{"hidden_size": 128, "warmup_steps": 200, "decay_shape": "cos", "final_lr_fraction": 0.1, "doc_mask": true, "dataset": "wikipedia_en"}
Each number is 128 + 32 x the weight over its row's rms, rounded and kept within 0 to 255. Layers, rows and columns count from 0. Numbers have three digits each. The size before them is the row's rms in percent of the matrix's.

# layer 3 attention key, 128x128, rms 0.0418, rows 27-52, columns 0-127
110:156137118150139103085135065173095180101124117133075111130121073121181070161151126121146170143113144103100143095115082105078125125171170117146073141162198136100115065155180131104216073093064150107167162135145136199121132166137156155208138138114121119151140144122081119122140146122087087114141103137164185158134151116163051104152107194143123112101105130092107130142141155133143101103137
097:122113061119117171157119100155139076120087115083102148134066150113122161154099129150097142124151165080129133100142146228127106060157091085157166150117163110115121160090142066140113152134165199132120106107120163114180132135110108187152153135189124102164121155182144116167138091084146074142090140120117110114202174102073167104102121090165143085124158160149086164102134064142107150122111
121:134146102170121123156155113069125114158148141121128126114129189124173092090113153171143157103068117105070179095119137169098155164141111098174134151100136184148106071098113082118209128112141090131127080108144154054159134156183085107118134204142141135090130146104074167107164118132202171154117093083138128123110155136129125068117084172157136166127114120158098137091171087141115181121194
130:160198154109136086138106154148150158124167152112110095151115127134190166165165190075145120079108149100148155135007086152084141148120124092163124135185121125109116159096130096084116133143107070124149183123149104155158136142151082151123147143130141079171179140121061085115148074076108108117159104126184175094147185124153162145075146185131124068127134102138123104128121142163148103117160
114:151102110144167129048083113132137117177160149144115158183085101109150151131100142129111121078105158090176078152075113166121135126151143119158098043062137150153110124124133094170161160127105098147145096145134143128034152095186107140057090156170123162202168125120104127143130147121115092047165129116127127105168131117174160116086109196164126162130153117112151138159167105115127186120143
105:113141083123154134081177211114083126206120120135111194076158124095151158129095171126121092095129139166135158175144123079136129166138082138163116181123143126088088100094114075150085120143162170126137091108091164110184128137153151101051100099113144125148143105184106153165143186170111128086117093165159144147131128096102109123101207071140129163181127120139166071167127113124120096104099
113:091120134182160105112177132174112159131104098105141127085122153108127114088182123108138035163048138109153168112074146091180097115136128166179081137150116160165154135138183105108099120100110111148076083151121161121107149119111115178122080135103123175154086155126147064142123182109114104072061130116145149199110098125105118087108128114122097154126125156195132171098165198102158119157100
114:146175140154141149097150096138135170135114119159192161118123159075148150188173150120130060131067200153149152130103101140062160185119170073179114150179127086142136168118075104138124100177171138107136071049120146109102176128153141157111065141130124135113124074115111103181117121126103124146109107164129113152143109091128160116107153170168117078114095100141098177118122159188197146156126
101:114089122156160104168110103133168098079119117134133124115116108103184112105099132203091113094070152121094105171162120097112139127162157124123132109105173195153056151022177120175117174169096155111145118112172158146198123114097213111119118126135168100172123115132146101164106129121144142091093130072127140098111120089131171067157089134093132131119139092196099139162151111163113174122096
114:113138111107129145109057097156186112139129122210124094116153112110107137196136104093132150149097148093098188134126104110141085114137138193109154143130154181135103122165115201123094079125128126147091158135140113125094122096133106124109152152151125114104129108129130058087208044141161108141156122195142165192134182140064074165137178146098137123175074155123164119136172109162131094150166
103:164102206152059098121110143106157093135093123148153123115085110163117131047149059147111135104174157063159129165102163114154142136173175130189135074136113120078126126157158147059129120107163150130143110193085160081190138152147158100121094080095099165170158138161165096131086115128145116129113104123119097146147121128138113176136086096114137176113110184119056162102151115085115086093137
111:100162119088182122160107160104158136096071121181121049192088145155104094111061163140100091149159143095135134153144145092123203128125135099155151178160091083166174174101124127144131158131127054156122186108104148095153176108135133143112162169096090097107146139113150120107109078151177118155125106091177108133154144141087149133115138172188167126169108184061094107137099170129085117139152
125:142112155129156100120078113120152147132132103175142113091109127100135106113098106133112179146162178138091127149154046150097126106124119119120103151215089120115117171146166177128129170171118112160113185174148116121135121181140129114141211198136129152140135137191099097141120078086130077159105105136107159216123193104117115158102206118088161117082153126061126131093087111116101115137181
114:195096129110191118159150137154101094153140178169126094142090137119156106162151073155096179133157149180159157146135157129057154123095127080097115124175139163089117145136127158141098165122165110134138124135085143181096087144144082109163156113173085104105147105138087128123196096152136139130181122191161105110126123122062087177113106168180151035112188145134160103166070112102104127123149
119:139131120108127073089110169066152102102142114149056110134128115124145126179153084085125128105124137092130174153120115099068152118145169067106129112189108123123083125119168120076159144048108206148129192131200147187146104089095111126170093156130137111152171131141101096113133118143156131149091146117139139123160113134170156114114142200180119124165162178136160095154074161167149082186087
109:007121124198121058129146119083105187191112120124171154186176093155163111117162124129097122122116122082137124196142156076174181109165118139109091147132125203182136143116153176155108117153152060084110130136135110135116123099137105122126194121172092156144110109150143124173144144115136161145118100100107156124101155132101175113133134073081121135100145153125144158067159121138182158136142
109:128103112090110063118189142211105114123141117153090105114109164128096143178124122106092173113080172137126156117106088081101101142107143145118177123080096108122128132121067082145149196124108135147105155118113103099137086099151151123186200155092126041178111128125160188109154138130129119139111101113118049123160163138155088202160157097130179153104124158118107164177088153111086113165141
117:106077086065115174157132153080105069055084150128168133136190106146108077141116078151161115095120092136101131131148161212103088082190154183138155103105109109116110104166125117162155121178073099154096126120122146119181141151114155161143170110129166128159169077171174136139099147132158159148091161175078133102186139105133150137177110106134146101147128151120113094156131152066082155118090
119:154095122122110100201142197123118172105121125138106126145123125138052133132179068133139148138132106187115101114153101126117119186074213174161156141066089125139109115150150112142090126145178126144118144093127187117132194143101128157112149124078113124140096143093115123133103121149132101131080100167118062095159165133204092124180171147103103201132161078082124155116096109097149056119131
128:105135077106093118163138103099147103125158108095168174201182104145086123082127125150119156136117133160119077171151143127165053145119153110151115157096096172199103119101082124104114146123142116155113078158088112180159143159093092118126136127155126105144118120138176126176064180111164135097104119111072124216155144071170118079133109109088068130124104121097175152136181147084116180170098
106:102132129074115231143169141108091152103119085088106147124186150155165111138170135155076176098119087139077111118148185066164122156157143137085164131132127100158083069110156109108142120155152106159155084136146138149146138068137146101091154154174138165110151171140128113126174166185190085107079131079113084153109114142140132145163055103099109102138122118137137161110167198123166136114183
113:173164127095134137201113142108097127122181133133124095055118145139091069129199111111149097116159120156119097119190067182173146181132129126097141157192186186170145123062090096109171104146125150164075111110159105116098140112148188068079106090125100085117120135171103091088159153132150102149115173138106112162137134100098077166115149148145134153066109172107132108120108125123113134142179
111:114110176102155114145130155105081087087162086110152114169099136153129178101222120095103112216150098162111108097141117107106204086133134193144100162167127077080116149092086151111107122118118150126091146117173168080128115179081198138175127061177119139080184120129154141181134104068148132108096131114100137123098111176173113148108148107121088151141169110124101143171150137135108126131116
114:137068140114094136171172180126181107132109137103143139128145146143079136110118126137158178111131110140098141138173127112100139127055136091125144147128142113145171126113116090156112087169095108052124073065143154118189136117147046169077123124121099114141191093109126154139148182102120176066120105125155140135119151172096089082191108110152132173138134146114139089068199088215096122148116
105:105066161146155169216123182156137093100123120129095199098142057185067125076169138157149118163135083131151129128198101155150078153134116114163164121136112140106088139082129146126105159089079097141123178181133138107113098122093184078126138152136104098117120101100151088119106107113116126180121138112118084068104108122116119189148083105080102125129150092053128192102136141081135136131139
093:096103126155081133093100087165134131092096118116110062140160092125170105113125148158092133094197112154129160138123140088072119094177099087111104115148091154109085095129122138143191102126126101124100072114103147130148111074129121139157076146154171176159123187082109188147172117169134092091052106147128115122069172154078132112192087138097152101062174126185100151096095097132112145163136
# layer 3 attention query, 128x128, rms 0.0423, rows 28-52, columns 0-127
101:063139134147098123145148142083114116123086117161151111143111134166142105113148172103140117154154134152163114140122075085178111153139130091199099088114069096149147119102154104119108106145099110099112102176154118169180164167161168087103175153071129077091173095097147157116084107168152110136132116166147118106082107161190059088160121187110106097063103091059172125098127099150152094073162
125:115084140151145130148141120147095144123081132091118146179095102119115121118102173116152112133164147129156081106127174108154072125155108138150169062108108104090088113081161188087100129157179081124213143181112108151147137155095135112164101089146100125121126175157224131170111121114094102090105183167075108211137116129135146160132103117118103115105173065073154143154149111088122053131138
137:135076132205173152138129058067096109177129150134118151099109114081173108070132108133065077121135123114142159141117158137140164143137106110156060093147198126116126151117145111171143063115139167105154053180101154144099111090123101138127082100123162140117044120099094119101157151145105088130122123125137119147100060158122177102119167170133166157085136130159120152153174160107160152199137
120:148119154135148135157162113063176124081097128152162127138203142147112127085190132122125122154172115120100152090132203068186093205138084128137119118063140151158086075139121110152070126166133157133133095190037133128162147084084113087104145069161138134108118137107153125132130169144130150129130105117138158151140086111129072111209102107085109149130133084149084169124159154105129119108090
109:145146102100062119161178114106098120132155161151117137133125079156066165098122120154099171131096126134149103164154167188151154125115090129179126098153128127160187142180088147079171172109138021086159124169139114086092127111102104098154170170123075164130075116090104143120079132124069129112149187125158100094108151132160115105195108104115124093142112124134130158087182156080120191110103
115:143104125104126145107178154087112082121117115110151204118155103166032101116099130066110111151189084169100120131167142170174163121099178105111157148070128074142136114092126126203091068151172122165188091110134151136135141117106144115088163133216140146133135111108188173134119156120148186158125134146120130167102133142141129078134099081081143112131100150116099126171144131136101172083173
111:132124102108059152150119119105092085107142154097105094171120132121120120100142136154100120096248040132136155128111181123164137098132124145151117121117142135148155143144198118125150126081077130151174054177143161171126071107125100112075167075145173113161132154132173160093097147114128099081151133148099136138091127151229113132135047123138100168130138152141134138120160135086126167150158
097:141113110073136124140134184101099098162076184137155137102144176105188152113136123124185147161163090134132098067114142138148110105124088145198139093120121075148135100093096134171123134183158080127129114115081168096160144115147091150114133085077137147135146152072086159122098130217088089141112109190160095156154146176110059161109131100103096159193073106062136136139135120104151088132134
116:117116158126169058099130136115096164156115092111164088080107133130190143147162171083104133060137184153133135139083105153103163134130127107123086122144126095060086135135111190143173112109103117119127154067169075135086102148107116131116083145141187157186136070188128150110148139130130151087120089076185085104192118117087160096090138189164116127138136150156093141100101153074094128131073
109:133117126172163134219184140135170130075189123144127099097145161129114123176064146124148158114122139098107120076139088152120093115066169147117133192158143097179061167098093152107078176179100166109146126068108087157168137142102112138144132138052121083076167139101155117156150148156095136135115130167169108093117166122141167111125129147106128116141126107070164138166072143177119176092146
111:138134117160126124107117127125149155120200089165126128103097158113128124137181089086104147047145160113152142109120054121092148152111135138152105160143167097083110145126152130145177108172112149113216150161197099155127114197167117184170147092147178136132139168125073100086125067109121126084180129168132181105121111160147165149048190122122145097070146063143157115122115101122122119112115
135:132178132110162157137160094135175181124178123117138067158141108127212133189122113098138082086098134047188155155060124132124155129145122130115127144140146119093115132116108103138152068139147134075136122081162122168149138148132113142157077142117128126132174082083095135047158126180085111096129142098172126105154114182115163131070129230126134103107123170195122096163127153127158101137122
112:094133145143091134080067097090155169212193123158147124185082164153148150170133178096105085125107150053127106108066142125154124147194109142141090084111221143160115115149163113111160138090072109117129150149160101125139164190147123078087046142140109150180150123115104107115094170142111141115137139098145185117130115068122150134109155145144106127130115162135099160088114128134178147159134
120:160090168170174137098190143145073158192174097126131123057107125133169146133163132115088092108065099144137144073116139108171151067108105182098124160098220107141163111135168088165093098161093116114155032121117101105077114143147130112121103162117113142147109129173090119140166113116115083139138146160123101146151115068101076142130137144078180102146122160153135161113154151126198120143135
112:207150113089147166086122164188142093113122128176133128097164118063080100054033132096180167124149171145132120111100128156107118120101188157156207145113107122192131103143071102100149108165181140112110129114120087070118135166104140138110094107177149138142160128064122130145084144154119131056078117113134135142119118145140136083150076168136106139150186123156094114155144131093118116154119
104:125193157193153170097059120060112168145093124119069068108140140139117117169107153172145116127088115119095090113155091144123160116107137144122120118210124169081125095121158195118098070091172099084098139131110155121145168197114094111115075123104109159086127095127095100061128123106118151073228144145133147094123116083135081126112120160134129094166119099117140130101096150161113120100157
118:105168122104129110105121148183174172148119095134089101135061156142153174162131186082162179142143174171084095110163079099121131133143102104095083163135108082130122179135116120084077178145143177145110167164120131061138109147117148106148187177119095119098113162133099120073107120195131145146143114110198083130132131129147095156091124087159131112175122116126156109103068115172091067170191
113:120162167101123123111097120133145097136128125139091057099134081118154144178076118158126170132036163146136181100199139111060063112129116143033132108186166121130126157156152171118144149130081111101116147106100122175177108144187144110108155088142135143113190115125128121112201105110151151079178117125150101116102174135154122145105117081118204115111077163107162113137104154129107122117175
127:177142148093108155099163179155189129151099107139162091147122081097102131156044111111159155170128123129088115127203158066114165097102059191100150122127128095094150115138153153100110131165171148113109179145153189088154108128134178183105172103093156103109150140125146174112088135145138130142105148120143095100079148142100067148204106094103167188146157091134107156144113131121069109101165
102:098153148167121131151155194154138120171111105091148189123081136161119110073069143146209142187163142165189130126185122144129102146103133177124143142088112120155163119105121160135126122118187114090093093094073116091090096158107146152140130097123140174172106159150163194144090111087061161165113134079117154105102164117098112160147111065095101105099142148086094099127079061127091117160143
103:093146116146141142064205123185177119121105150117132148164105175131171124155108196203079130116089104079111114201079131178131125105123146116120096048110140099062121065132203108110116136137126094129151121136116156143151073138165084118153140126155164144186165094139115132116130097152099147103109141123152153119101157170063184104124119139121154086154142114137116078126083103099108174136075
100:167109105072092145136148111136150131201146213151099141084166097114137084143089113113118124085130155081171144129145121147131105129122152104088184137137114155215163193120137148153094140115077159161125142068111128181142154115223146138136120166133156089147041173147108099069136114171131116137158117116125156157141174086066132125137128116117156079126155124088100077109094158133128080140113
107:101164121128097193126122115132134106090095073136122104076083132119105153134096148096151139133086135182128153125127163121158125136128176167124123060143046100130133157093168173120169174179173089140178192122103111091087066120111187126109129104138129115087052146109118131177104103132214140144142152141104067073144113134128146175198106105127103116118140142092118153142094187096127143096165
103:141188117134072110115115145148071128124111114149137066126118169104145111175109119133100178178117124165125120112098092042093155068165195182046083144139142113165146147133106149099110133099149146102119110058125158160206134131137106200112129104100085131104138150152121163129128163153132130116114123118163183163136144190096126089109163121172136130108135118145147115157056102162182080127074
092:123147152124157135141108181108101135184123120116072199132110206124107132105095156125162164153139137120145128068134126146199094154169147142139175142123087167126088087084123108116105142115184117132157153100119071096076105187171141116134125106105141089127100050108203191137099155157122137111123110116133115100127088082160167144141117121112095072142112159098106112151204090190159073093102